Weights of a small GPT-style language model, trained from scratch on English Wikipedia.
Architecture: RMSNorm before and after each block, rotary positions, no biases in attention or MLP, untied embeddings, capped logits.
Training: a variant of SOAP for these matrices, 146M tokens.
Each number is 128 + 32 x the weight over the matrix's rms, rounded and kept within 0 to 255. Layers, rows and columns count from 0. Numbers have three digits each.

# layer 5 attention query, 128x128, rms 0.146, rows 0-54, columns 0-127
118150101147097138136076150120114117095186112139155185170166154102163133097164106166208121123136156201090146098062125124102137086169137102124175117151118107126118081175112085127126101145164104175129133158114179160201124116095177127083149095164135153147152109132098079109126150150105189122125147083098117099189147094095063152168092152118117177124095191101148185101133151126134102092117
087172165126165114127102130130142127146114118097092113155117178189134107178118194120143118128150121116182118118138099077130103128156165146086113119163237141081135106136079148139147124120116109104126112129124106104074136173135105077129110139063169114137167103157170084106049116178054089194152120120123102175132127126115150101077131056182165094115131097162116124123144122070102152128119
125116121039081102115126093115111137153178194155123120116141111124115125092083101156131127073122115114089121149051141140107177153091119162158148180074083191183131134180188142107166136169093129156087117111100122128130102067167146126108182154212086123097170137101114138143165162109176189114072178164106151076070153090159144179107114220093111095146147166150093139121156134176123114175159
148181160165123094119129183137151195106136105119124116127163073144140100116180141128124086169134139133094140133124144127113090136132126155115159088152121126112111105117093165140112125112159167125114113123126142139109137139114137133130116123157123120154156108095152144101137115141134115137128144166171137192118129138131190145165128125154107125139131109098135160083120124154118105115103
105136124163135095131138118148165108155091162060131121084122125164144052170106140123141123131133142080137153142121122144144091107151119118079129135109190098118152140088088115131077120116123097097140124110131138133126101158096071141110124160071134101144130107166180113112122125165114090177121123143135093124191154157110117074073168070124141109108083091109085111161081129084183128086109
120115128113157095159122126107117109069138148119089148109155155165095133153127125147106161125124090101163121100108096145101095124119163135115078162159204196182066125093172150101138138117102116116156098122093107101136157143148148077140074202084150083090118108124168154146140180096124110100141086166145181163128115109176178133096061138133089164176153088197073110117123101159098122149170
116126172120130163158104155138097071122138104144151109128147105091130104135152168170182117141126122156123113136075139116173174114116077143109095100133190094111164093166086111137130120097121142146124083168120104144064172132125097124123104099105123136124165144168108111152122144151111123179142114103156100148156133110093105116136142128174141152101134129129103152117131096114113127093102
073166121127086130166151167102108080139159236167182096135062147092104116112144094149139122032141120165172160144150134093101131158111074143163092125171085092124142179143161133109131113081094122179129104106100059087127091117166120167146119129139110163119085109163125118123202119106139175056142097185106132138135129108198170139086154194129124113168174106123151090223189163112048120127173
115122122132145117065188171133136142168114164131127093081144120102165142130147124159117111097153105082120130134116183091118103114127076161120136162085102101113214132064079125092161132095125088097076088107123119149118124118152076155138108130152082142158128147126209151105116068124105111068129097145157141121076110143153154130129110166132140080147126126127065164142059134145174116124134
147115160191078101164092144123169163102123141114148113116126151108105095098129179154075128153118104140130133093170130133145121104161126108124125130118163105142138078105112093152086123142156184107184102110137137122101119169122090089065098121112127156143156103175181122151146112110148072160159158169099096127179190147125202083138104179122162163063130111104117119158147084112162189135142
089128113152117171125080155134151112141058086109133127138101149083101123133143126116079147099132116158115148155061108135112105135088145071113059135141073183129124136145106112105113179112128153093102138139111139108130145165155166102143085182119183101099107132108075140105167152147085141065096072090173158095144117187115158167177126131139102110167162140146163098135134158120060122155155
062139050077114133055102113101116145114119089136070118087131171114108117136103114042159102100136106151081124145137146101071117143082113125146145139111167133104134168188140184108137181150143096203129154105110134152075097124172125138125131121102117064144113150093112133152132103105127151154101138068162129111087081125085049130089104077110119103165169147138116177070078162132137147161160
140112108091065108124162123114145182114110111102096133100155172093101117089111101141114142096138128175141145102089146124170158127089101134117147136144105162155173145152113085102127147091052118147142108084130123140147088154158126198084156169104115152122157130142171113148144069151154137105125167119097114122119112141128163138179092134109100128195112100101133113158123148172144196137141
155142177149105124152094169173129118105095139096166077130097114089106036194135154137202162191131084128108159128134110125171074103158106089136108160157178102120120138083132118132102142105060129144156133136063083103178149161169085138158080168136151077134099105186180148117151117146127096114122086116093114136178125147119135123108190106161171095126133113126150095150116155105099110107112
130105109086093162147186087151107179107166189134160149119127121145171169134128116117092113095139088175132109132165067125180158119080151149142172151124057175117132142124148128111128094138134097191070133156112061149086072074178147169133177129129169091156132164099112133126092109135135193125154158162127157154126068135149159067125125125133113115160134133144157141176100127100147114151156
082105171153087070126061153172114119170095187158156137095049108133175064072107131178144119113121107101089144116145136097131175157082091140096143057117129143123135119162085048150055102112098180119131136108072165154139142067077092160188150135171124126108133108168099140092144124163165148151151051212150096074153159177124144081137154255170193165058099151141112090152091045077158119115118
088112186113099116136137213166137132148132154171143155090127098107073168092142119110128126147112152167091121155088104139158139152150119080080140124135070103098129164168103116083171099098106179104117101127152116133127104187152127151141155118123107144104116125156136072146152142095089160090123106116121092120172116129132129089142188109133141093082124086171109138154107155106146108107133
125114161116049091097105124114126174149108187159116120086177165088096141059083084098146083110130106152127122106069121127119108151086062177108116113158138096167179175077177079142147112137136130194174100110116034129137060088104171122179136103129128154135133156103078132149123077149148106187121137120060084169107105099110112088120077000078105100136136087055090149156123156155161130149160
102098113063157122125112087065145132193117154145124159107146138076150163127107136120130116150150126098143130155140187167096152213192073105118121102137165095124073146171173151095086125144218105130130109141120090143128147124111151089103055130141144048097160109094115156164200136115144108098108149172155162116132130127070129115130146173144192117138151138182099103076115108163147156131155
179083176076118100147156121150106129125133113128102212150088175165106122137216160209143086076180091064171145062191134142148088159121120150161115128139074120082153159152148100142112151096150107118048132061088203222191116085138127181091210143100141129127120168138150134138121122137215242152199161111173141155140116156131118181150122124147093115160128115107150173104183103154103110125144
100156125118108122135129132161158197126156095052167128144103134136129101105076145136107115128103124171107138110141129157111158087124131104115121151116104176121058126113119115102106169122162168134147119091158134105131114071161084145132108154136194103095172152166128143130180114156126122113112138121095162155143127151158125148112161076089155102137138151150062164099106116183172121070074
082111152038075116116166134144103125113096114105085149102195144106082147141161075125071131106127128116102132163163143133129127131116167148127134139050099120123167145130121130178068159155141122117144158109106088088110102130090055189181150083110131115126190121153144086131151118111184149185123148155148166051122100091082125104126067076068174097120078105137104099122109078110118107078175
080155084095128138129107135119085128169137148128108179159155109172121085150112136163121114140090100143127141134078135068131150148140125141131113194160093138141159086106120121107129125115110135151113115180092086121097163166181162112089101149118163164116132102169096201121091145133174127130130148188174123118151077160143161134091132134115121081070113159134128129148168126123108077104128
171154170121160122159132100089074122124107157081125064124154130099125123188123209145169139168127131124178115056182146070208153156052158155121154129122114128098107133083145174098107061157153144107115137117122104088105152104124127123129106135074115137092131131113137098106122113104155081124100168109118089121108110128171146074127143116155124147137093115164036096187141137104124104140122
152180068104130159110152173136105129213141141165186107123072132155134139168154117069057141144123215103108170171106082129122075173103134132093139119143124181188098051147118117127132111173113106136137093087066111105111083143119109129077165117089090114133138133068137144138150132135112068118100185092139115119141097108162110123094135118163097119180092105139225159150134122112105149172138
110185125133159049100117129137200182138136046123172161137134108114100098150115190080094125085192197142143090146133119102174105163149169113133110100105166137125147081160099097126143083086156094071163178079141151075054111141134104150166192134148168122146144096142182116116157092140122105159062112140157105115140133199059143093114122061128107134077138130100126104156139133147187171151081
143119145163125119165206152102152196090100174125196108100121172093113096126132135124092110134137139145075114152162138097144137107128130155142153203104165143141147171182130091127095096175119133157116121082109190150124137124131114137078132119065093113143153110193089153142146116176132106144122131112131084103129151122172110108115180139134141121107108108112091146115088113079111110137146
135123143141140117040136130197109189140149193107125150096118165155133069101121109107152114111114139126110102150129153139112133081110121138092106130103110126115077128159117115132108135054125144121095136135130069153126125160153137139128135171152127107110124119110148140145121092125129096087164148149146092118122147142127161136138097113137151084115114142114073073138114113108168134110114
117156117081146118142125109175134114079059145114148112147106128112129143135090145115084078139139137187139153122141161122157144174185128102024084133114160117081144155120077108134169183108113172041181107110094103101169129083130131084196128107100091070121152186155120078063060136142121067130148098121097099150122083138126133114094108115147118073118176113187079155129144120131154174154104
157169128120079112112147108089122129115093127116154140082182113147137140167105147096149148142088076089143129184186127143134117112120104133098213123112126121141111140089130154154100123088127198101129136110149159169148117143119150180163103154141125071094146144075126105133132077100126102080099102141078158216189155112126147133129143183154136121121120120153145110163110153084118199126125
149084119106102122153107137161138095121141087127129148125133128090151089116129080123143131108128122074091103129137160130163155141104145157132163102157092176131189083112089167151168126147134154138106157132159121146144165078147115104157117127131139101163165125118085148074095085138091127131147166101078108136125178109125101132162172128115149114153129165174145138144153173121147091221105
158134145124114145150130148145092111135191118122122091142081144110174167107079085120113142126126168135091122149131118159131132147142143156090106156164086138072146150176192158116118142091118128044118104137167161195142156171134115092119110104069120082156185135148156164149111149097159125128107102113128106145115111155089161118165144145152147200134117153158145154114102102137195095087129
139145104104126153187144128109127137142155065152164202127125107153095135123072079035157098124095096155103095149101118153173136088145081113089118112113165070157091174167085167096147089106150181137193153140139174112095137169075135155115108200116142120105135142136097154120123125179140139088104148079058135160207152112175043156121157075172155178103174116110134132116143113126131084082170
190088124171086133127115163101104121150114117129084168114146106128109159137092153130115104072102163111101157209145174153162030126091129130174141160070148131172152128179196125097114157138131075131136106129127199116124173093143106155120112098105147145146164171145121159136170160093166095131145146136157165098132142166121100087124105083122089123107139119143157115217099169141136114140073
117119129080125112151168085134075151115141110108147084139204106183177197133119151174137174091144162076159133129054134134111162132089110131123174104100130124109146153139164077199147159109173129061121120090127126077084153107162133130103133095206151120119153119124141162131151128137135151169126152109143149126121130107128153120138149142148128128135111153076105107089125129174137093165125
130111096161135142108140138080137102129145099182167116146108076144139169163134138129164082099213130124147111155174089107148198100153131093077104130128189132131164122035125139118141109153166145128165083081105129163097206173132119074114146109165126137172168122152104106101063121137144115170100131055167071094121121125123100165144126108153078111124177149099131123151163163134067138144052
062149126112152122100102134100106165076115134075139156118095176134165144073101167142145136078120133121120104086113175154157115087136076107139131148046148103091101101171123130152179111134142131113145086086081145088095155201126139163138086117104109152141122090103134068123149069135089086178129162155101166142125114117169112147136109087170157158141095140122087136154138153115108042146144
193163147226104084137130139129190159158075123101155124159149110127157189159108131089148143131163110155132072150152165088171116118146092079137168099110149069096151188123079118144103157115168149099104120129147115127078120142138128087120041166099103102195189094099148088168157119122111110121060111098114102080092125136125109125170162130132093122094146161150058132056155106138153095160130
112158162020141125145093163116136124164101137205115107120089154118100155175088105106113110195131134110119068141105133111126194186112112086132103084158099140117084140148140153112103098103092136128094129148121158125048156132196125130084056120173110174137183139116074086118116211119106079150083063102116120146114164137148153167154116174115101133096136152123078177142130184122090106168122
125147114152114084112168126139097152123159138116093190103092178111132108120121155117072158087111092071249169085085049122173092147132106105091153170145169065117158186116083111082018095185137104077128104098119147106143174141143134160125196109130089110172053108168092120140122072154080103147159092165191125154071121128136127079137132124102203155120132113104123107150119146113119135091125
065111159145109122110093126101149192148118143070134084167131076127112179143146185092126066121138171116187128142110146150104134105126109153153138128124052134100209126186156145172159125125172139146080133136092158129136116135159129133147059155149183060067121128063112134167132112088179135176066136055106112151119094114132193151104134173118101138073166142129033116114140104126094112080080
069075134162109116156109173150175116094126204139117127118111159140072129114156152106150187152102141171119169134130135132145150144110083169140095110076149154119106115085130074098126129151102118117167144126153128129079144112116124156086098105090112075126144138141131113114161126066160102143143162155119127173156173111130150159126086136119116130079098077127072147108118088104114143188139
128168088131085101150048145118113174125130135130155130054151157147128164142071110130184144193114132136137133145112131135134094161105182173138081144152137116090113106115164129088139149126077138168157144141122148126136131201092106102063083080162084165101115136110144132152118114113165107140083132105081138131139142062174061132134097081150062127072132128152111147166145127149117117169124
193103138129147120148156134159128121148150093146108147151158121093184177124141163131129065196093059120104188141156112091164145182076168149094141117115108159117112150172118150112107141162068144104148122096144113205056075129113169129154136123152159049134143139139109089092122122128092168095133170071147108175166136135110133157122113162138123058122088105105162062057101130127147104125143
092139112160130121119124142122134099163150083134117206114138134103100151190147134043111127056131100132052107083153152125129076095141142120123119112131089074137096122115199126127113150156081109133133086114131172125175123119144079162201099096079151113063151095115156145113163144145137125150136178141099066139116168118131116122114134167161089110151150136113101150087169159109158156098110
061137130163108182102135133152110112103094183166076085114151177124147089123155143126149177088126098113129122144074130141181157158149156138128083146083114121151156091097129108198142093044117112171158150102129123176140117121115188099112123141189153136084118121090126117141131124173083161129103083067115085074165158131093199139112100153164136128090121151172200141117100117150126145163140
047139141176120137164114099099127136114135171017127155121112134129035085069129111117095154144192123139129096104191105188123108157109152151094159059176129083160137134163139153136125130134077161157090119088097139078133143101121150102133142125128118118148100137081183152185188139119116116167168147150120104075187096105096168150092110134115161141160084094178187145141118145158162181132182
143113144121132129152101095137134135150116197152116142130082103188104143093109106191096153085053054091121050164143137104155180116099198057082115172202086114178103152130098090167130106112107165104103154126146136167143046155140093174133144139093116102131078111153131176115106152116135103140101134150140139134139127132154131186158172162126155073170101104189106170155130159113109092168093
138164105112094140140106110168100182175193125082128161093129147080169120108123115194131116105174097131174135097112143141133074190088077125145133144133117118172132145153087095113116137144115065115165119154089075180143097180101106132173150116184143133166106104143131153132164157104110078193170103189107118098171099170116112155091097136085110164144158069158156151143113175104109166062112
119115124145128142144129104107110153147095154109114146134154083091148090150111098129155136155136128108144124114185107150095126176091133154099154179146066084092105196144131158167179109114171127143094173119115113091148157090056116133149180153135152176173081103037130116079116104117088121162084186149116115166106149166117130119083136127078119116139166155083155098126188129093124118100131
122106136131181160121122045117106117088159161121128124091093100119081071116147130117169159127189078140157128143132121167111073184118034115146103134136102132114151133119181096108097158134155130129152153196153115092171111172117127127148208126126107148112127098188106169126167123146095164111088118166125123095122091074161115147147115184136142070077088103114133092118126139149115112150102
161131094097127134173114114109139188091097124118129107119108070142067151171141193104156079084173137107102126121160107151115180170150124141102153124125120168150129136074159182112159153041144114063110055132074130167090136091106127149156099117135149135087142122132132116111093165151118079074100110157169083164084104140130178138135140127185074129077161099164107142075181133142124087114131
124170137151111163106084080064077122141102097138119146155175156112131105100166083117194126143143107164149100177144145123192133087137101105118116108154143103128108138185122140120140223130094092151180103115173157167122154098091120116113132132096150134138143128121112090165180199174156140111125127123150088127151115194116086106122100121114155124110104075159096072118138085128110141144155
105137132145178136134168105114084140085145152126101106126095066124132137100094139098104142132092129105109112148118129055174165148109109110203156170114123085100167106145168146146074139096123135071134109108111147136169171115131114067140143130112145146135140120085090164135146085152195110092122066087054135169158124121127194161146106149129133109184123088137140114126106152138119158113124
111128198091118072131137148131124142115102185139146122092134163160109117136127084154098164124094125140154082106131126117088187108166117188068136124125118125136152129204102131115101129100135059127107141082132136185152148111088140167091168157147139142118085102190148096112116048155125114105146150120096160083156127165135118122126058124164154117068137150128132167122124138096142123134170
# layer 5 attention key, 128x128, rms 0.153, rows 0-53, columns 0-127
149120123125129157139129140129139091155141093136151123055092104159130137187123070110127096124119143126125110119114150156094141143122073129119122126114104120197164196119129199103097165106109115103116133159135119129139102129136131111151135160151119115125156163105144144087156107097154114142090127121109117100078133139103066131214126121106162139168155134166059113150077099196095102130160
090120140118092154148124126159173089081153094122136140160127135055155151114170113118092160144169180109092199125167146154181078119161091085120153151106072097114140137110120078148129078139138158107097123081086156178157150120125124174102149134088143149092093147138107134120129126104149148116163106176180108112134091180071074154104139172157106168140124141094126125056155132091170119153081
142088081074121162116179133107154168161117126145143179079139170136147117155153103132160101132109144161160147102110141103124125148125154128118110072099143113154119153154084149177132167066176117142148138143144135084115106107163149119127144107133113089112165109108106125138123114164112091112134152094115163123154133088112143094214148110055096159111130119137123083159126105151102158128161
127129139110128149161087121113087082129137132150093141055114098161114144157076142120144127138125092081152100153133121129121133138117107160132117156077136143136131166118204180139155132130139108148145150171117101157165112092141073127172101114100077085111110193117110150132142115095159114094097123114108110146097162090147110163088102111114115127199153108164120108141102154165135121127179
104146146162104161134115164110111101086160101104122117139099139103161162111143157130104112123128184168141149115140136130159115124135116091104135150105116082065092115120136072129126100120143111153091134110134146158156120139157117111091157127145184149082139125114095139148127104107147156089139118124158177094126175166149132152127132152198136155101099180127154112073165115081110095144080
109152122141133065107127110140180157177085188091124112104131156109138105151097156124081161139176128105111137154120108134145103146077136113158142108021107148142134136066177109130073125112092122121152139084117107115121138112099101151126113138140121130121148120156128185103122114095153118081126064150123114094140177158117057114101186164133181124141095080095149127146124119089165174138137
130076121184100086148097152122088136168097060096149150177175131126118091087078192129098115132189157154106113138145138181105101115144123101099186097151172098121145147115075098125145115171134133111137161113128134147220168142031129086115134126148162128160100109105167106100119111159051079140114090135133148063189163145090153130086139111115131164109141101116149184051090150089116114124038
092126096145129089114092084073125127111122124117110110103119146141130093123133136118164052130138137183095150148109125130102147140157167070126089089145142109162151116116100133086125179160133115155136150155100143101134096157079104091115125127128146183141108097106169106121162156174060089134102137105118198066142180141087108130151114086136109155126169147144123164129118097093171115090114
109173152086131184144068157113091123153094076185094131161106115183176128220099156123159106119110141102085093146161110064130131122169096081096153160163143050080168134123111191115128109136141149115140109134106098149096099165156119070189111117158145130076074132120135098107168096101171128115078109094131160163094116186074095120121163112157187090117193167116193135153143155136069085181070
097137082193107136126152155114180095103136121145139158152118088131121136113180143155129096120135167166097160139131153167164084136164039169145139108152116063091163137195082059093109068150072138125096104135149159166108147081117131128168111117096151134112087159139102128041119110170124131153105100149125113132154147150164123091129111107159171190148082135084062071043138070141118096111088
142109110093127165088163085155188126160110198183160095091129111110171136153142165157125158112094051185152109105106114133145186133171122158155160116075144141117076130129092145183179139116124108102117128100178179110144125146163106122113121129136077082090165136086126180089081148120150081170100113127033185181131137100179117110134092118127060133141091138105132095102127142202098134119158
135114136132039115111187123088126134110146144082111180130189103127125116156076140155086163113044139095193161149113123124156177182065137179145168165094115128123080132112133146162168121130147086072119106116146082140047156094138128142110096155153142127035161143115130161155157129103101121138134111176126128140119056159140190115103090131096078126142109154131090132100151181159126174158163
118109132133117140168120183123081107144104137133134101155117087137190153128128147108115130168156173124118122092143088116117133123151136146098141103154163152086160136145079063162016109213110091150107169154054109122185131181088135138152156109048185116118089147150150134098129156164112132098122118139185138027153131148132103089156121182190179134085110143108186110155116108078097092136075
086130156154135145161101140125126172122118148097099149145111090147099136118083150078068122074121119120114112175138142102152124161078119091068119148080097118115096129089143098124119116160094171072132177102090130107147136164113156117115148182101151120119154129139142118151097143137096082118093134152130137096102125138166134134142074114124107109176150123173135113157135125114125158148103
131114101130111132169096161141100095132127073140145142179148101124145108044129112162157145139092156152136115123094134160113057118155113171111069091110155101110117140096111016156133113173091168191134112162086116105195140155117053094089150100116185202164140099140144102091150119220125144177154149123150159066216181125147062110099139125173135136119116126090204141103164076078146068083113
142146149108167207156100209100097113046131020110177141147116098147155084169183095120142129146114144070128097091126158090137129095142127100085121105146091173120167106137116133093115134156082145167149178203104142135196108192134099113143158129120219202153127136156168056040125067158152120142181161094161106131191189108101081145195198213093121070178176180135165100136121094089097092086104
097130124115071084097157087064179129128109173093083145126178072140084114157129163135145131129186177119122075147104102164087129205140149107157154126090148126200113126147126213119124133112191084065147120111138138089134150085181112141167102144124124128156134113095132140134098116095104163066128191089102131124043092122104139174159048082077119152120140137158062167164146131171159166111155
138165075095157131143213084117156106067152161070121120135142091089089123170235136163178176114104164141100142151139102162110118164115155152118127151109076168141069157170132115151107125151051143092162158146156162149114174126106153157127093106133134109130101146152166163121137186076084128112179208151171080158089114069181109091091124139169112127146045090149168164108141056125104132145145
148085134117165183075120128089121109135114117141191163174124144129180140148159091133099147130110165116123141148097111070180145094169125121194129130137059090113121085133086104137159103088062140139107082121109150108108088109119076134113126108141163200132152094107178119092076135118110091162157080079191073147149207149095137120140143121167189125099100144085153096134149134103152117090089
067138111115143101141111098075159177137121118135121147079088126138179132094089107139096108169117122166075158065160146040124161112116159127159076101156121143124106154151094146170057159171149082143138187114183135064129093189079108109142140135121107146125133117154142081075170134196143146159084153128090117077169157109137111112188065156033076135139144082129146117142084107131187147086106
129157097196126121113095128139157063117139172191101118139152152143167127118134104107166137109170111081170116140151162154146155046161110132112109116111136132133122169134090117091111078104116145051143164154127128111131198135152063167100108120128115101098128096186158137121084115090121119120094101133126093122145184171121121078144145145158093136111134097141116100142163124128164101129159
109136098120098148207139133181194150122124147112153150074137112148120134086155168117166157148075085160182167109121153068144114112172132149125136088120116153131120174121123092116150137142109073150087143112118157188149150091112161090069123165085199086115121115134146116145117139135153134159167133155149081156125129136087120161103136136169096125107176100108119038124154080158172159112138
117091127120143099121136124160094131103108126141150098066137089097104133136122131128097116133145144093127144131136059099123140109102094124113147097133159131133120142073165141128152146068125163119184195148096113120102112114068109126121078117094119094111159129082210110150092138131117098135093093090095152095126122146081108201090081141107129132154123144135129128088108116127132132166095
131137122108147145090122158135124128154082138161120118109119107138057153057082140131096086130132151076127143165130167138086112156136096103131166155137163201172081137065115071123116161078103080144079121160117118125082108135148096111070114121162114113159076171134171155177160152049092108086166161139150164157142086158161145130111095180126144119134166125162146129142079104121122169148086
116120146140111127174140119133129142109163079104147122124151147083172170090109162164162131123154087175105100115119087132166123136106140109167150105129132152114131115105171114136069102132094169130125119157159206116130155093184080189080160129135162159142152166149162088099103117167150147159172112166165167145175152196125074136141191143170145138099083140158132122137164116138120167143073
139114087147100189115135145088118105062107157084099119083138162153116145096117128172216206143100055103131138145141123126099139066168165174134140116087093085146075106107150114150091139091126121099101123141146145133175113119147121151127107092119079092105104174144103118127047085099123161125150173130087094166133147154161114172179172122114128190106100113108144142099194100129141160173110
128168135103146080081122119064138116188196205046094093097151115189109140131162142143111129126082116137166129105093155172123133174123184148135101087116090161147116137125097172169150163115115140100107182170145111148126160118190141117139138157152137133082128116097113142136172154127159124100138090116218165069129057142078141151142105136159083106118133106148133156091162145143096146135113
145118106081132129126093129088125093111057095148126144114102144138101110150132140133141143095123145090145141148097088112126121131173144100068095120115094086135133132125143148113114110165121127128150113075143140110103118101105138138120134092121147135138154105155161104097147150106107112116076091131125140097167119140130083106114116144161112083115173099175191174135111149157101142154129
114162100199137136149156073115166084109110099175096101119179075128095154155133173119117149139146113139088095167170138134142085143114152136117139183126086177137083095096149177161148101126105120142093125135157134144138157101141090081107070147148125192180090088084127142121089090107068129100116197097129090165155128123156143110111195129095089085167081097138109123131153182114085118141107
115132168156160142091134178129112187127164107131074106142085126062130121122115155111149152101135145113085092147142150062141133157121177105102134129136162093156098166154179122151144153175116087172132060065177137108096144158154131133099140105168102165100096086147117091145124113106091143142125150093152085091135078195082146130141177146172144120160188162104117155183126155185169160148145
149182134133070119143196095136137187153124106149135140119130148068142070153116112164167117158148142129124078112102151113115094161121084088072118178105112159128098164151120107126149162072140096187134145151103151131155168128102161121110167097178079127142076150122120131152117089121126088163135132137148128096140126172122164135181114096130074133134123121090098135115139135139122111062168
121095142160130120077088081085151131187103114124127150101114153165124154127096152121133174142157116151127079127082108088136146128118100152190136118112190123132108094130100125114135126141132148122131153117092104104176130197101096082148150146163163174126112141130107130117140092046192178100130144177114151152141164147116086118098104135132113088113130097087073224086063118157082121150150
151107142209104104110081142098173072102123163091107083136197169074170095153163147174086121170133130110123137108145162119140167147124183101104135097109151193110120180114114118205134136145081148104120114134117127132209150085097152195149123111126121097143124097129185108093137082089133167170102102114178133108080127180113163138123185098105141100177103102112117121127158085140176124089109
132137153135084107169114142129121177149156122111152160117062157127141142081109083142111150147099108139137120098141131140185175110121186102100137083117160100112078183173079067184129080108112137142138105113112091172117071090142081171120170123107152142139065115111136115068093141127148137145163135128115112142141111139098111131097126158124088169123106106128131187122072119075110144158159
134085139180095103154084122175159120089177120155108147172124134147086148146141133088161159184125119144142125154123135086094116073118138140181157117112131093160099117153140163101136150143132095156097132143158118164155113129120116156131132101124104121162102149116136127172111124095162105128110111087126176138125135117150124130145123195080170119126149128154163125141144101137105135124184
173149175110120113093105093120104213092134155087133093096160191105136108140120161185100166164079150116056124147134240130146083099142098114102179202084133092132091126133123196142156119130130144082112122152142192146149098088129094139202082120174075069129105126101114161121116133123101092121130135127137127139148196118149173105150102159098133133102091137148066107103103113139131100146119
167116133166104100131092142192161103121151130102128148152173097103144110143142120138096167174126149116072119115095089177130156102119140152178117123144083105188088093082116114142122126106113115095117129170176180171091131089142161136130116138092091088091157158177084164110136113108079130037162089096165155119132107157090178124070145160093134116109095134114128139187127143113097172087092
092118129088138139103049131112115109114139173125140111152120122129100123114131137163106127148097104143111129105071138133123151124153157098123175175199137105112114145132107119105160072103127139074141095164094164135148173137127123079111114074211081135086114082127078121114101104111140143116152082117139104125107141103197195084147114151134170149089146140087125167114167120134093147163155
111122142130162131110126096141161117101087052081175076157137064091117101144110115151116131094163155115109179095140138135160114121210077041107140125117144098144073072102120168112097134120190148113117133107106067160171120118114077101184164116156104141144098147117177148109124070134147121093180109108161093131150118199127105113123170136178146139092151163137064087139127143113169104144124
152165201133165131138116141067149109152103164096178062140154085123089186155172078164141146164099109163134091124124108156090153123132157145171170123121130119147111119108190133164215164123107133191113119141171152165106116175109160115136106197081112138097138168165152106105139158141145134095100164072096144139122124122110185140150149138134045080123096165167250090130134090149095143165108
089104073133124099087086135126143167099098152125107176173104079150156146123070128103161146114148125150109193161182165110100120144166118127082117123127167102161078099158092127085147110101131162119143148172133100128068082137145101087154084094167137087136158109138135106133112146149109070108151081138180149134102171131126077124122127166111104067106146106145088141120150112095195125122163
193182100115139140121171134140112145158135133149094156100120118114162137090088140170142107099102116164116135117123113160131156147100123138143151130141098142112133167156149150127108109096135143140073107086115079186101166091155085114177116130123156117129122116152102142130105159120071175122122131175150163114126117154126088062071111183144122134150139148117133147108138142143103086114098
140128096099134117135206106166104092080152176096135112163135132162132091138153178101060127082160112130092146113180107126193070097129141101130175152155146111156144155099151089162094090127138144075122122087084072176179128107097117104148140086100132111117118145144133092138168096110126144131147125223121178103150163182089151096069179133112186089148070140114112120084095069132117111111115
102129123110137101081139143121166143093135106162104152100177087166096127127119072138111105096139108115137054110134137131073095199147161111148156121137105121131163144139142178137160128160178124199106109143122138113125168112123160102109122121153143160112111167093169132150111202084132129165090133123121055080080119154153109116139122171098177186143160139170101120170118185192106171170107
160149089134135100134178189096147137145149124119130121163113159111095106098146114162079145117138122114151182107162138141111120141110115156083128130101138040074115141145062163130088156129168136154100095128108139093078149136092163113116072214179110161109148090137135103170110147113111086130121123130111120148112089134083149138104160064072156141086116147152104173130134129129137177120157
162119124117109110168144158125076131140127120087127163097091129092114137177137112065104115073120176069083103071126085080091089138126120123108106121137081116138163149146135146118110158143112157076085093073169175111174081148158124148105135122100097137145148158119122105143131083141114075078154117126100218166105106125150102135124147185151110116156105131147082099110133156095132093124106
106085118087137103146161170121132165200134192156139130151068073139196113118163136078078134181153182130132143143123093143186123084133111178110148067108103173122147069137156115143099141153056151184115140159178124117158132158142141154153156128070140195175070089184123072122081088146118161143139133140155144180128139132137087082096136094174139143135158119116141154083150145088141174117114
140116106107065088088103042145169095142151093133154093092144106078112112215136141101137131124111179130109142074155094107089106145157179166156141128105161134102145137116202156110078108089152126125170133091085117079053175175157120143141122130148135100151100089128126137138175135159107123093141152077158151140129139167077160120117134105094042142116194147130187085125128153163136162109170
119100185087169069098165108137114118067120132150129145099097112143086184140134071161160182118067114152123115127175122120161121080077186160168151126181162137126152060147116105118130079155105191101105175153185101087115182124163181151117129156066116098144114162127125110118067103119109145133118173131100056100110052109118120147152113122161123116188111093105134142119089115133159143082114
119084128155114152133112179129118124072133153129114113131170119117079128103129215178144068127159117115161155150114149128157135149130078082108098125133179180095137088098110098096110155137105110186129141142148139091143104146194198095154122078085119156153146101225124124144098087116070143117152114117135100125155129091134183145195142125119124175100148063125120131119114157130123127090124
099159166167121155157158164168118133111109144116179097107184129153165155145104179119144123103108171116109137144093112094135169103158126137108074093165132090120136146137111104127097144112111128079096100116117125104121168106142184158142126158145160135153066191115157074134126083140114147102121121130184152121140184087105141166151145124094091156190144151176182125107118095097108140096128
082167105132112160140077095100111151127081116131098117137112121121126141151081154133089142124140219133105175101193196142130119123134135137112125149130145111147124117107141121115097116203089151188108142143092144092128108174146109130099134115156128169123100164086111161115130179067130116143120095129079147112150160153118123121142207122123145159185134166126130181164116132137152113139091
162080121152171097106161151158144144149114175076174137075131108112095136109118147094089107124115097143075106154108127154105158121066135178125185130155091113100122144146087115136127063123120135094124080112141098126129124148193124174128074158107109144117149104106173174117120084085152126191157121171108116095122100118159162116125128104116150153106154103150146158112089149094148114108115
117096098158168127131111131111117170191131137158155107134100153123090172133109129083166106111140109098124108126128087130114150129200103172081129117125175157108122139110129163125119123149119175120141095122188098109140124195142099143142153105142111101159101156060146156118146146109139138154140163094166153123102129140136166124079117146122115108133136135169131191192086146167075080164132